config.yaml
d_model: 96
n_head: 2
n_kv_head: 2
norm: "rmsnorm"
qk_norm: true
init: "normal"
init_std_o: 0.0
decay_fraction: 0.942
decay_shape: "cos"
seq_len: 1024
Each number is 200 + 40 x the weight over its row's rms, rounded and kept within 0 to 999. Layers, rows and columns count from 0. The size before them is the row's rms in percent of the matrix's.

# up: layer 2 MLP up, 384x96, rms 0.275, rows 191-226, columns 0-95
# down: layer 2 MLP down (transposed), 384x96, rms 0.207, rows 191-226, columns 0-95
up191,108,227,253,219,165,233,269,215,154,155,211,169,218,245,264,264,151,243,186,155,187,219,277,220,257,258,228,198,195,184,179,159,215,197,184,231,214,253,189,174,243,226,216,142,172,214,213,258,232,201,120,167,183,233,188,245,182,233,169,211,246,192,245,202,165,208,164,272,212,249,196,231,82,278,170,198,120,268,214,151,244,264,176,183,228,192,189,170,196,188,151,155,224,195,191,131,261
down191,095,185,185,140,178,230,229,197,185,220,216,205,163,161,209,129,145,268,238,179,173,224,219,238,221,159,153,224,207,178,194,196,233,192,239,134,222,186,202,244,169,204,109,248,183,233,227,245,129,222,198,253,217,233,155,300,197,140,174,234,171,197,132,232,274,228,164,232,159,201,200,250,154,178,222,205,164,224,242,83,207,207,177,192,163,195,241,219,153,154,105,213,284,236,183,233,170
up192,122,185,186,184,216,221,180,200,221,161,180,207,134,233,184,237,146,179,211,148,138,185,278,210,157,188,261,235,136,170,144,168,218,173,250,158,243,167,148,203,172,186,216,184,110,212,219,240,223,157,240,203,178,187,180,219,197,246,168,229,153,200,236,239,193,278,205,242,128,193,183,157,256,220,288,228,265,201,171,185,218,229,172,149,218,232,195,302,220,149,205,307,178,179,227,188,112
down192,111,259,124,216,265,225,148,211,232,223,265,145,172,132,210,217,211,203,192,155,231,159,244,198,184,222,264,234,233,256,193,292,230,152,176,205,153,228,166,210,184,165,167,144,203,232,145,170,241,249,142,144,235,224,243,270,255,221,208,186,161,227,172,300,267,192,143,243,203,176,199,190,186,193,239,243,177,184,211,213,201,192,198,215,333,221,158,221,168,247,198,228,189,237,214,221,215
up193,089,180,157,182,175,209,149,209,184,213,178,175,197,159,216,233,278,225,221,150,253,163,182,173,214,193,246,111,283,191,190,227,174,191,167,214,210,143,240,196,250,275,191,91,208,231,269,183,160,154,252,201,251,190,257,212,170,313,301,202,185,199,271,219,189,228,209,202,233,161,166,182,249,206,141,196,233,129,194,250,187,224,193,176,188,142,226,163,142,195,195,160,184,218,234,163,194
down193,104,209,176,173,193,172,238,237,208,113,183,139,226,220,254,150,190,187,96,194,152,217,122,109,171,220,241,175,186,211,257,227,179,224,145,221,201,164,175,212,145,190,181,253,247,106,248,225,192,184,218,225,171,212,197,175,190,173,222,199,230,253,227,128,221,173,175,140,201,171,269,240,231,191,148,170,253,197,149,186,242,170,228,168,233,283,243,185,242,124,221,269,209,187,194,175,249
up194,043,158,256,183,174,166,134,258,103,160,169,179,142,247,152,202,166,267,217,192,242,256,142,213,190,153,162,230,175,145,141,210,203,228,141,197,171,283,228,132,276,220,235,216,213,230,197,225,222,243,257,233,200,139,165,226,221,289,200,170,156,237,191,159,214,228,179,231,191,158,220,208,218,159,210,187,166,199,184,224,223,199,140,161,258,172,160,223,162,141,165,295,184,217,241,183,175
down194,043,243,236,244,186,186,192,184,235,203,152,157,148,228,268,178,177,187,185,265,238,190,200,230,146,164,138,216,163,135,209,197,208,212,196,253,172,208,226,273,198,129,220,248,229,226,175,244,172,191,286,184,219,154,189,142,195,202,176,231,173,179,203,225,271,161,222,164,199,226,199,234,213,221,277,239,235,176,228,268,191,171,151,282,238,213,199,210,281,146,178,145,233,272,187,140,87
up195,112,240,196,156,130,260,265,236,214,170,217,236,234,223,216,212,243,226,188,223,178,290,259,162,218,175,209,177,293,211,187,200,171,265,170,156,205,115,126,140,197,218,234,184,169,206,162,181,115,216,222,219,165,219,170,283,101,184,186,220,178,203,184,111,199,252,201,222,226,210,170,188,210,156,220,161,158,192,220,231,264,182,242,141,225,214,203,219,198,148,158,197,135,155,225,143,230
down195,104,139,193,180,218,127,192,180,218,177,170,114,162,184,153,155,102,204,193,216,155,144,192,191,287,170,170,269,201,234,197,221,165,182,230,192,192,196,249,228,178,195,122,180,250,232,159,178,201,248,205,193,236,163,256,225,274,130,148,176,230,184,242,250,217,181,111,110,136,201,239,166,169,209,219,226,160,212,238,240,254,179,184,139,186,185,209,192,193,165,245,236,219,123,168,225,186
up196,090,180,178,244,113,213,269,169,235,231,222,227,290,200,157,196,202,244,244,131,171,224,222,226,159,171,172,221,160,122,139,205,226,236,153,243,259,265,176,206,257,195,193,244,166,182,213,242,224,193,263,328,226,224,151,239,232,265,212,169,158,180,185,232,236,242,196,210,156,214,181,139,231,211,194,278,237,197,271,190,161,189,222,200,173,260,237,175,193,234,217,225,167,165,226,245,196
down196,093,253,185,256,144,187,180,197,215,229,252,91,186,183,184,223,156,193,239,195,198,216,162,165,273,190,240,160,241,246,228,250,167,174,275,179,164,194,224,189,232,214,225,257,204,211,240,195,172,254,213,150,194,263,238,194,190,167,172,213,155,79,181,212,192,172,171,117,183,229,178,264,201,134,180,103,203,253,214,223,252,199,286,141,235,263,189,179,171,210,186,152,211,238,219,189,207
up197,105,201,223,220,152,227,160,162,230,170,189,208,224,179,147,247,232,184,160,224,240,223,175,204,176,263,116,199,213,251,204,99,179,256,144,238,256,223,136,133,230,222,212,206,164,208,243,159,239,206,193,197,212,148,136,219,152,212,119,161,191,165,211,210,249,269,201,257,179,116,206,149,171,249,177,191,195,326,152,222,175,156,237,218,261,230,222,200,201,192,212,198,240,200,195,123,206
down197,102,207,198,206,249,318,188,168,196,136,146,143,265,141,233,216,203,250,153,240,203,189,217,231,168,243,197,152,207,211,200,226,186,196,174,258,222,209,124,224,191,132,187,261,227,107,127,227,137,140,251,149,177,158,200,167,167,191,202,262,202,178,267,256,155,245,229,160,249,181,213,183,264,183,204,250,190,201,207,227,105,148,229,204,212,213,202,232,190,222,179,202,178,142,238,176,208
up198,048,170,220,167,153,214,178,137,161,247,219,167,294,251,214,233,194,180,162,221,238,196,149,211,129,168,135,234,149,146,214,198,235,206,179,258,163,241,259,281,187,174,214,96,138,185,226,142,207,156,171,231,233,146,203,264,157,193,205,118,242,163,218,144,174,203,216,254,163,244,162,211,249,238,183,228,214,255,169,168,129,214,201,168,193,211,153,235,215,211,216,262,214,137,189,201,197
down198,055,179,191,135,231,150,163,217,253,210,174,197,222,212,255,156,245,225,175,156,207,187,228,242,188,189,182,261,174,221,179,206,180,180,154,143,230,276,239,217,196,132,126,147,138,274,257,210,207,220,215,167,231,184,240,160,210,173,260,201,173,155,177,189,213,238,209,196,125,234,124,140,230,172,222,138,255,148,236,242,212,200,234,232,145,234,181,225,228,168,85,214,212,210,300,177,202
up199,097,148,270,207,158,178,184,243,113,205,172,181,275,263,230,199,155,216,202,200,198,171,210,179,287,169,207,183,250,160,201,193,191,228,236,238,188,145,177,148,268,132,214,209,167,243,209,196,209,310,113,246,191,216,190,195,186,204,183,238,251,177,172,217,205,253,187,214,200,233,227,181,169,240,118,240,207,282,169,210,202,196,221,134,164,198,154,138,272,241,144,148,271,190,227,198,198
down199,106,233,213,217,209,221,251,215,272,200,230,143,262,212,172,167,218,137,130,147,141,141,201,193,206,278,196,168,194,225,145,284,203,123,173,210,213,166,210,169,189,262,180,222,191,211,235,213,256,149,155,196,142,283,220,180,175,214,168,171,258,275,188,206,185,91,230,196,239,172,159,273,221,169,196,227,204,186,142,245,206,179,143,185,173,243,179,244,149,193,238,190,208,191,169,121,184
up200,043,206,179,109,199,279,150,188,130,226,179,181,221,193,171,301,231,180,192,178,201,167,223,113,166,203,162,181,144,180,122,125,208,201,149,213,178,210,197,239,210,195,280,198,197,216,243,218,202,202,297,221,239,148,212,206,167,225,200,141,201,231,226,111,243,187,232,195,153,265,186,237,209,181,242,179,206,227,212,141,146,207,156,146,205,246,208,189,132,168,142,170,188,178,252,168,146
down200,053,169,175,245,234,202,257,218,259,248,185,168,227,197,209,185,186,125,160,130,249,158,141,229,168,200,142,193,171,128,194,166,165,186,169,187,290,159,89,177,190,169,216,175,177,222,182,225,185,211,155,165,266,182,283,205,232,220,247,193,136,219,299,151,194,182,199,253,168,176,211,231,263,171,261,184,150,215,181,200,226,202,261,193,168,146,200,131,231,198,137,192,179,185,180,257,187
up201,105,222,139,192,198,246,151,198,223,167,160,217,211,187,256,241,213,215,161,177,191,221,171,169,153,180,174,155,227,168,236,146,188,240,240,221,212,269,168,217,233,211,203,169,185,247,159,198,194,300,215,152,120,190,209,229,224,213,232,137,202,215,237,220,154,129,179,196,114,64,217,185,212,253,212,159,128,140,153,196,184,165,179,155,197,254,113,239,154,186,161,205,197,215,260,149,204
down201,105,119,224,151,235,174,173,144,177,260,206,210,199,205,230,242,89,264,172,239,154,180,221,224,195,217,228,150,232,257,146,158,218,180,239,188,193,202,216,206,190,225,124,237,194,150,246,163,220,160,207,246,196,178,241,172,162,136,143,227,198,172,195,213,199,211,183,170,200,176,248,143,116,201,241,247,235,174,257,204,194,232,127,211,209,152,148,259,201,113,271,170,222,114,218,167,228
up202,058,206,225,192,176,256,237,197,221,199,222,221,287,241,137,241,205,156,163,214,205,207,195,159,240,117,149,279,125,180,206,127,216,258,147,256,170,217,149,201,210,274,195,200,161,200,224,154,256,263,171,301,222,211,183,292,186,255,132,211,250,223,240,234,188,192,159,261,252,209,183,198,274,179,238,192,248,242,181,258,190,184,177,202,189,171,201,195,173,184,227,212,256,160,199,220,198
down202,058,271,226,236,197,180,159,295,264,122,216,209,236,136,222,193,215,239,177,219,171,227,284,222,183,194,232,144,190,197,181,300,186,158,202,188,181,237,190,176,208,216,223,183,254,197,154,238,206,179,301,169,185,133,198,249,278,208,142,210,214,235,190,236,234,218,264,167,133,159,266,252,176,194,181,192,147,188,221,200,148,211,215,176,179,148,216,210,191,162,158,257,114,206,149,220,179
up203,109,133,162,198,156,242,177,180,250,165,216,202,232,190,214,188,234,148,227,154,131,161,168,251,236,171,231,136,144,274,162,168,211,225,186,129,239,259,201,179,249,204,269,216,219,221,204,152,258,194,209,189,238,152,196,242,290,208,186,158,221,275,240,161,203,155,137,188,118,262,209,198,160,104,259,205,159,163,205,229,175,142,216,160,215,180,180,233,181,214,205,155,184,215,184,166,129
down203,113,178,230,140,234,178,218,219,159,70,253,223,213,207,144,194,167,261,204,184,214,176,211,107,108,126,171,184,242,202,160,160,253,270,220,219,214,160,203,172,150,206,225,201,210,160,220,229,210,218,200,245,183,191,216,226,239,222,252,176,245,169,181,188,211,265,212,269,264,143,241,162,210,246,217,227,245,259,205,163,145,206,230,199,248,199,237,202,203,259,234,179,242,116,235,262,196
up204,087,214,155,163,139,190,216,219,206,140,173,169,236,229,194,231,197,214,133,277,180,177,188,234,271,230,181,230,134,193,199,154,236,176,135,144,179,245,205,211,222,138,190,216,168,180,205,253,201,139,123,173,153,96,167,250,286,215,222,113,180,175,218,224,190,210,253,194,172,222,177,247,217,215,181,152,147,258,254,199,162,219,162,172,158,195,238,200,137,180,118,258,239,192,249,208,194
down204,106,142,198,213,195,148,143,170,189,205,189,156,186,154,236,67,183,155,205,262,210,150,264,112,251,237,172,188,197,262,219,140,170,229,187,190,133,182,218,257,169,176,155,280,202,191,189,165,235,247,182,187,194,271,172,228,153,167,202,203,235,146,164,165,197,198,193,159,209,178,174,241,209,143,267,210,235,239,217,236,229,172,137,158,242,246,173,169,265,232,268,208,233,182,184,190,149
up205,098,216,186,196,188,208,177,197,156,89,137,207,142,117,247,251,179,175,233,159,197,213,275,137,125,207,167,202,138,260,213,213,223,176,159,209,247,171,282,188,170,275,236,214,185,175,212,213,156,206,270,242,221,182,226,212,193,235,194,176,215,287,219,212,228,181,155,146,217,221,193,167,197,201,161,274,157,234,234,202,148,188,192,130,131,138,169,170,203,185,148,235,135,223,189,166,173
down205,110,181,238,206,151,216,263,232,229,114,151,170,170,226,121,177,168,301,280,221,209,196,180,215,213,225,118,205,222,227,239,153,186,190,267,217,184,226,163,236,183,149,136,220,213,211,186,191,162,204,241,193,141,273,264,196,237,223,189,175,172,131,215,259,155,265,147,216,143,218,255,214,174,238,243,183,174,164,230,190,188,190,211,159,172,234,210,195,219,146,87,190,219,248,175,237,195
up206,066,200,259,166,144,221,184,225,177,272,180,178,253,199,249,192,230,263,193,165,179,201,243,190,141,223,280,201,162,189,147,240,200,255,97,207,250,183,249,173,196,199,287,120,205,191,259,182,209,187,201,210,232,128,182,204,201,223,131,164,168,231,184,175,190,159,157,235,219,287,178,195,252,136,249,209,275,266,225,226,168,259,184,147,200,147,235,197,203,180,166,193,120,201,190,183,179
down206,082,263,182,202,231,225,148,247,197,143,189,153,85,233,167,240,190,252,222,230,167,235,167,192,143,175,175,215,228,170,224,180,172,253,277,239,214,130,187,202,144,178,214,294,196,273,190,210,222,235,223,210,180,236,236,225,208,196,247,165,195,244,107,161,131,165,200,192,195,161,163,225,201,191,159,315,151,236,216,205,210,175,162,189,237,250,149,175,272,189,233,209,175,182,173,151,181
up207,103,210,238,179,198,207,226,266,193,261,233,190,160,158,139,206,173,221,239,179,184,190,179,103,150,131,183,141,159,232,218,194,188,165,174,191,160,225,168,222,227,254,303,200,143,142,218,207,191,199,189,178,216,169,268,200,134,259,109,209,224,157,215,116,193,167,182,258,187,258,212,229,197,246,218,270,188,188,238,186,148,133,242,191,236,196,174,249,236,230,157,238,166,199,171,124,246
down207,100,138,163,180,167,220,220,164,200,114,188,206,161,231,132,197,309,161,141,154,212,226,237,253,214,296,230,217,181,190,188,223,167,220,240,225,249,193,268,241,193,268,161,189,194,178,229,152,175,227,284,230,192,173,210,228,208,200,258,93,216,186,231,233,272,222,245,178,181,168,172,224,206,163,129,208,174,181,112,207,239,164,204,272,209,162,182,182,194,174,220,169,226,186,199,267,184
up208,112,180,186,207,237,250,249,225,189,255,164,176,287,297,196,252,278,185,175,132,131,180,248,226,187,210,225,213,161,159,162,188,228,179,283,201,189,178,224,167,206,166,276,149,190,221,167,189,254,214,153,194,224,195,179,253,207,159,217,290,234,205,149,161,173,111,186,230,144,160,107,226,243,233,244,209,199,192,193,172,204,224,207,183,216,168,271,198,207,175,167,236,232,190,205,116,166
down208,105,173,142,223,186,213,98,205,129,197,265,174,142,158,136,175,158,208,189,170,202,170,253,157,169,177,165,144,286,247,156,214,215,159,272,193,196,194,206,192,180,214,181,216,274,178,234,227,130,130,231,176,195,179,279,178,167,179,201,164,156,217,149,242,146,118,234,133,264,181,172,224,167,149,242,202,189,169,233,197,228,212,194,182,185,200,223,259,169,197,161,264,235,238,242,244,224
up209,101,163,164,173,274,239,190,205,193,200,195,139,245,190,196,198,184,188,195,244,199,173,171,194,172,217,150,181,246,138,160,109,193,200,225,205,183,156,103,198,223,221,257,134,202,234,190,67,290,243,251,150,171,221,227,248,217,232,146,136,201,230,273,210,156,197,179,233,163,166,202,224,248,228,184,153,142,185,168,108,220,255,193,205,207,193,192,230,143,198,172,149,202,161,216,225,175
down209,095,200,271,263,211,159,224,163,259,248,237,197,218,209,216,187,170,222,128,161,256,278,199,242,158,204,191,169,207,140,193,267,173,204,174,156,206,211,239,220,144,285,179,151,233,191,201,166,277,186,181,229,201,191,145,52,284,227,247,138,191,178,174,215,230,178,216,252,157,210,165,201,130,205,181,187,155,192,186,179,213,256,154,191,199,157,200,199,242,267,196,166,205,217,171,186,151
up210,096,247,206,164,205,211,161,185,175,166,220,188,186,167,133,163,222,201,247,116,169,254,294,216,143,214,241,188,201,133,148,211,192,257,238,195,148,159,199,213,211,200,212,172,255,188,157,236,192,221,264,228,168,173,250,233,199,212,290,154,177,152,245,257,145,99,182,184,235,207,265,244,190,153,238,213,253,269,142,214,184,211,179,183,235,211,217,250,114,197,169,175,212,223,272,240,200
down210,100,194,284,185,241,229,138,248,215,202,172,200,152,140,264,199,200,174,152,142,195,210,230,178,157,210,237,206,203,212,156,288,254,170,226,145,152,212,208,195,223,224,196,250,202,148,159,190,144,221,219,228,224,220,255,177,191,244,152,174,154,211,238,176,265,219,289,177,158,187,253,125,222,183,276,227,252,156,246,184,178,234,236,233,194,211,179,192,220,273,95,210,231,208,173,147,271
up211,097,188,210,207,177,185,191,146,216,171,200,170,161,175,246,290,222,182,152,203,226,256,226,175,154,245,181,196,200,221,133,190,163,147,161,245,256,277,198,238,200,126,212,166,211,200,90,182,202,141,216,226,197,144,133,221,165,247,177,164,197,181,169,230,194,280,198,181,186,216,180,173,207,104,233,153,268,232,185,226,211,212,201,196,245,225,184,207,224,156,300,115,258,237,257,218,169
down211,113,185,155,218,184,193,152,271,207,231,230,255,198,155,190,173,154,171,239,195,258,239,175,203,246,136,183,246,149,254,250,215,172,156,262,174,210,197,163,160,99,213,188,272,222,165,209,246,253,217,201,212,157,275,192,238,206,251,230,202,192,147,241,225,210,237,295,183,244,195,133,226,180,213,196,208,248,206,245,209,265,214,197,173,259,184,231,160,200,241,209,116,92,218,215,220,160
up212,122,205,229,105,230,201,202,257,233,212,162,175,179,199,290,234,235,200,204,240,215,195,195,190,231,144,262,154,195,189,188,192,207,173,182,168,279,174,118,214,226,157,210,251,216,138,217,145,193,140,246,287,154,220,311,180,120,232,168,155,210,156,195,213,195,188,196,193,167,186,270,199,262,214,198,207,245,232,139,192,218,161,240,163,176,140,289,199,217,185,235,215,194,145,235,246,184
down212,115,135,228,238,157,228,202,247,198,249,169,187,172,197,318,157,131,288,218,159,189,205,157,233,234,199,170,253,164,218,182,198,197,225,285,188,233,149,199,122,185,241,228,185,202,152,181,169,249,238,204,150,199,154,197,261,263,167,212,195,187,168,205,185,205,198,184,185,276,145,191,243,219,223,165,271,183,193,210,188,199,243,184,224,253,245,250,253,178,170,262,201,234,210,219,99,124
up213,102,274,229,163,188,210,250,237,167,151,206,198,257,196,215,228,180,192,184,217,202,209,167,176,213,149,148,94,228,217,206,170,200,143,193,144,200,145,215,164,272,186,184,146,168,168,186,159,232,212,201,155,170,222,231,152,221,181,217,202,252,202,197,255,238,216,209,234,186,253,212,230,140,159,117,136,108,145,162,169,250,132,157,234,191,183,198,225,192,298,194,212,210,150,310,225,169
down213,105,209,176,154,187,126,157,170,278,167,172,175,208,130,176,106,205,222,119,190,181,166,244,245,199,256,171,244,180,205,249,223,152,140,257,244,211,196,256,236,140,192,169,220,162,215,195,212,210,280,197,150,172,210,193,202,243,249,229,132,251,186,238,240,202,172,312,298,208,221,221,161,194,227,192,251,241,259,219,185,212,203,221,190,226,153,131,233,201,192,167,208,213,249,213,238,175
up214,101,194,190,183,170,232,209,122,197,184,152,256,166,218,243,241,171,226,186,142,139,160,197,191,138,197,204,152,193,210,183,186,205,160,179,203,268,167,213,207,231,196,265,186,163,228,128,242,188,244,179,188,162,148,261,220,187,200,257,169,185,202,193,220,236,217,272,191,271,231,183,168,170,297,266,212,237,144,189,270,218,249,226,197,221,200,214,202,156,227,223,349,146,196,195,265,140
down214,099,175,283,211,216,142,173,215,164,135,248,262,116,224,207,188,176,209,145,179,234,189,169,248,175,215,243,231,196,193,148,209,107,217,98,198,212,216,237,108,197,178,216,200,222,161,188,155,177,233,196,186,142,168,133,205,239,154,183,221,207,185,204,209,227,215,214,137,133,165,113,285,240,239,207,153,201,197,161,222,243,253,147,219,182,239,215,228,222,243,229,204,155,165,158,134,212
up215,095,207,221,150,226,196,262,210,237,208,222,253,133,241,241,184,252,231,224,210,176,204,118,197,195,194,238,201,225,283,171,148,138,231,252,263,189,195,150,184,224,194,214,184,155,198,261,149,285,130,197,207,248,126,222,282,163,225,174,137,131,179,287,223,255,223,146,216,238,255,224,129,266,170,216,160,238,232,229,264,205,228,233,204,176,177,225,207,174,204,187,188,190,183,212,209,234
down215,091,219,210,242,180,196,147,218,189,171,235,222,247,238,204,160,183,131,213,193,225,191,123,219,227,263,82,224,296,149,157,195,200,174,248,227,156,133,187,213,141,178,194,188,217,186,279,269,261,181,193,241,180,157,218,134,149,240,267,123,231,252,220,203,177,180,197,221,236,179,250,260,219,250,205,205,251,181,227,226,187,158,138,267,211,244,206,235,236,189,207,210,139,228,233,196,193
up216,113,135,199,196,234,211,202,196,186,196,229,214,231,255,213,212,221,223,229,190,194,212,201,193,154,243,301,183,174,279,117,202,273,193,217,182,187,207,240,193,223,182,229,230,214,219,217,143,299,258,193,171,208,150,202,195,195,162,282,257,205,256,244,139,272,175,193,210,140,264,186,148,177,179,268,100,263,214,231,221,203,158,133,141,195,171,215,166,138,217,211,176,160,166,249,190,172
down216,108,117,233,191,166,202,179,248,213,186,169,206,299,216,227,132,211,168,198,221,155,222,161,255,219,208,246,243,116,215,212,175,200,269,276,265,184,157,260,129,196,207,235,240,187,281,217,182,263,177,229,229,171,169,206,172,217,232,234,267,220,205,171,173,162,236,145,279,254,94,221,205,147,208,200,238,229,198,154,178,217,169,187,163,210,252,220,222,261,201,232,185,168,252,220,172,197
up217,106,197,179,204,192,199,187,178,184,137,171,243,243,250,124,193,267,190,185,127,216,196,198,215,194,225,177,149,180,202,177,146,251,199,163,178,171,105,142,178,227,207,202,185,199,214,188,191,129,196,180,226,278,255,186,165,265,242,221,214,223,160,263,145,317,171,150,209,135,134,205,275,222,186,200,198,177,173,221,229,235,160,195,169,144,210,300,171,169,195,170,241,227,129,192,207,253
down217,102,184,200,215,280,248,270,244,203,171,179,206,134,152,215,246,205,116,240,185,202,119,151,178,250,193,183,194,243,251,266,255,165,211,288,180,199,249,208,244,172,235,182,264,180,216,168,199,257,249,175,172,131,250,174,175,140,311,158,208,161,171,186,226,192,230,135,168,164,213,172,192,167,189,181,216,272,152,235,174,171,206,181,201,200,211,218,172,281,158,236,185,188,166,238,223,178
up218,047,217,229,129,146,246,242,229,178,162,210,214,220,232,185,254,223,168,164,220,241,207,131,142,220,191,202,211,227,170,151,162,136,192,184,251,138,210,268,236,193,267,274,130,177,205,150,193,148,248,122,222,224,157,151,247,166,196,183,162,183,204,188,156,163,173,208,267,163,194,259,198,230,236,182,197,249,170,151,232,236,275,168,152,253,186,200,196,203,129,216,187,215,142,205,118,131
down218,050,245,172,163,173,173,231,228,291,223,191,175,213,182,218,178,201,238,195,153,232,277,241,185,225,182,232,227,162,164,194,230,182,163,158,168,177,212,262,189,197,246,211,297,141,196,232,120,211,205,254,231,176,208,208,253,239,235,274,190,204,196,110,187,201,232,208,162,239,192,188,195,265,178,254,282,179,205,170,126,215,126,249,159,262,140,231,207,235,266,209,221,222,246,216,139,267
up219,084,214,213,203,177,274,259,219,175,236,246,248,152,251,239,198,214,224,241,276,240,214,208,239,144,115,198,173,220,185,169,143,170,213,267,293,216,126,160,204,201,212,218,192,196,202,204,177,155,213,200,211,267,104,195,196,131,231,190,154,201,129,233,184,144,186,164,112,203,246,230,122,221,210,193,204,238,218,197,195,155,263,195,224,144,171,102,159,135,193,211,198,190,194,203,214,191
down219,096,207,194,195,170,175,201,118,219,226,178,217,222,191,248,226,176,202,189,276,243,128,192,236,158,275,208,240,197,149,190,154,256,166,249,138,229,189,171,148,234,254,150,184,247,157,145,128,203,238,126,124,217,187,209,206,157,302,260,184,271,228,173,205,198,210,247,195,217,157,139,237,180,245,177,253,211,143,271,193,193,240,186,228,184,115,202,209,221,177,192,166,195,152,187,186,249
up220,110,131,232,174,191,210,164,215,92,133,263,190,216,233,192,251,140,223,232,171,190,199,194,210,167,249,225,166,238,209,179,176,250,309,147,195,201,150,139,181,188,193,221,206,250,134,216,202,162,233,191,233,242,195,184,227,161,282,239,109,189,175,199,196,239,201,156,166,203,172,229,166,143,208,186,208,174,218,201,157,63,181,202,213,196,177,268,235,170,211,247,219,180,178,201,276,217
down220,110,273,171,233,199,227,213,158,180,200,176,167,194,255,169,239,264,166,158,144,151,216,182,279,229,175,188,211,200,252,176,176,212,267,144,153,209,205,182,157,149,101,207,194,158,144,152,215,163,184,239,232,227,178,184,269,187,206,172,154,171,189,74,165,172,222,143,139,163,105,207,219,265,263,198,168,205,183,215,226,182,232,165,222,206,193,174,163,180,200,205,106,188,196,197,170,244
up221,089,142,179,249,226,218,141,153,140,275,173,267,200,225,218,227,223,233,192,248,183,241,150,185,268,272,211,171,211,221,217,177,188,253,185,185,191,190,208,216,192,201,210,161,121,220,166,121,206,205,194,204,203,251,140,202,231,158,259,229,212,216,193,261,184,158,168,140,203,239,174,171,276,209,267,228,268,184,247,211,127,229,213,155,206,165,237,153,151,174,200,157,237,83,245,164,147
down221,088,208,250,217,164,212,204,171,244,144,248,200,225,188,272,159,218,224,180,173,281,179,186,170,127,141,135,179,188,217,132,142,92,224,218,227,268,190,189,161,223,241,198,145,161,152,229,182,208,228,294,218,249,117,201,219,218,208,165,134,204,147,233,198,161,203,211,184,204,245,167,169,200,163,197,229,188,215,207,201,194,126,183,175,249,199,183,272,225,127,271,211,168,152,174,143,176
up222,111,294,226,163,191,214,231,215,235,173,217,194,179,211,219,167,129,170,216,179,218,161,228,178,216,180,205,198,236,164,232,200,205,161,242,89,196,145,188,172,174,206,192,119,168,191,212,161,142,150,270,205,171,178,262,207,185,240,215,112,180,222,239,306,204,265,187,230,212,181,225,175,170,252,267,189,224,213,148,236,206,141,176,182,146,209,195,287,156,132,201,258,113,175,219,209,203
down222,103,224,127,248,200,145,252,203,316,246,242,185,175,219,131,187,225,188,234,185,197,272,273,150,264,234,95,222,265,178,191,269,124,164,268,227,175,193,147,201,224,156,146,177,168,189,202,195,207,187,235,172,241,208,176,216,136,182,165,193,185,217,251,159,190,225,192,179,182,235,163,170,165,183,212,194,170,144,222,200,206,199,186,277,227,289,181,186,245,230,141,222,205,201,253,209,197
up223,128,110,208,202,203,159,217,203,219,222,204,225,167,234,147,247,232,186,268,211,246,153,139,233,225,233,263,229,183,190,256,210,159,271,190,161,195,179,164,139,224,191,194,161,194,188,197,191,259,311,208,243,145,206,214,257,223,236,205,175,147,261,205,202,179,228,187,186,148,287,168,204,198,156,207,187,174,228,202,232,202,171,187,197,219,190,274,161,164,105,170,109,141,229,253,147,136
down223,121,206,162,199,222,165,188,265,148,227,195,263,232,232,251,245,187,199,202,276,260,228,190,171,175,211,211,134,167,237,246,99,201,189,217,196,147,222,240,142,123,150,202,203,124,292,158,239,183,191,203,191,121,146,231,220,197,247,218,219,165,192,189,196,233,202,190,250,216,202,204,206,169,180,145,162,165,192,217,202,244,146,131,284,193,172,134,260,209,271,266,196,249,240,212,205,221
up224,109,226,236,201,182,261,217,198,192,202,236,134,279,263,217,264,225,174,144,173,220,168,163,227,219,189,211,208,208,157,261,74,230,234,212,242,160,139,140,183,208,234,189,154,251,127,193,142,146,270,157,134,218,242,157,204,239,224,145,174,224,221,217,160,225,186,207,185,204,168,212,176,174,170,184,232,198,119,212,209,190,269,195,266,178,190,214,243,122,203,156,148,179,136,236,210,185
down224,103,230,172,71,247,274,244,172,265,183,219,249,195,124,224,187,230,234,160,184,129,170,155,227,115,172,136,271,236,215,159,163,153,224,133,199,196,149,210,215,216,223,256,196,213,220,244,222,179,212,161,242,185,210,215,173,218,239,128,224,252,204,174,238,195,170,172,171,181,152,205,148,192,223,224,205,226,237,180,152,173,188,271,192,166,143,229,175,252,238,244,117,245,192,166,209,200
up225,086,212,189,154,93,230,221,149,186,168,267,149,183,205,236,226,273,213,206,270,237,198,189,115,207,218,186,178,259,205,233,188,160,145,223,187,180,231,243,208,161,262,268,224,186,114,187,185,170,201,182,236,186,275,249,190,184,290,125,189,240,205,191,161,137,256,191,241,135,218,260,205,254,221,237,209,191,159,197,184,177,175,187,122,183,184,166,128,263,181,197,214,217,174,231,218,193
down225,095,206,218,178,182,188,242,124,182,269,215,238,159,181,148,181,146,230,165,256,183,162,217,160,226,171,200,201,195,236,174,237,167,217,234,238,181,187,194,158,221,206,134,188,171,214,210,116,163,245,262,197,104,289,177,269,176,140,198,211,112,159,144,175,250,207,265,162,280,223,224,160,150,177,213,162,198,214,182,141,260,234,209,229,277,181,218,196,191,160,190,209,175,192,165,275,242
up226,094,118,203,170,265,187,211,139,190,157,162,205,223,252,179,274,231,194,221,111,155,185,253,154,216,179,254,270,242,175,257,151,186,254,243,273,206,205,182,183,162,173,156,258,175,228,200,191,249,160,150,221,246,233,175,242,157,213,202,227,190,136,189,267,117,182,241,206,219,240,156,190,182,227,156,235,225,218,177,265,219,217,151,202,154,189,200,133,213,196,210,236,170,145,189,226,104
down226,101,156,259,223,174,258,161,194,183,279,209,153,222,95,158,126,136,164,239,248,266,255,193,221,199,189,153,204,169,265,291,263,192,166,174,225,211,251,263,184,227,278,125,189,226,238,225,200,267,183,210,201,166,217,238,189,238,172,209,247,228,219,267,176,241,216,230,182,236,235,227,161,202,183,177,207,203,245,230,239,266,135,165,245,210,217,234,179,219,186,267,184,198,227,228,202,211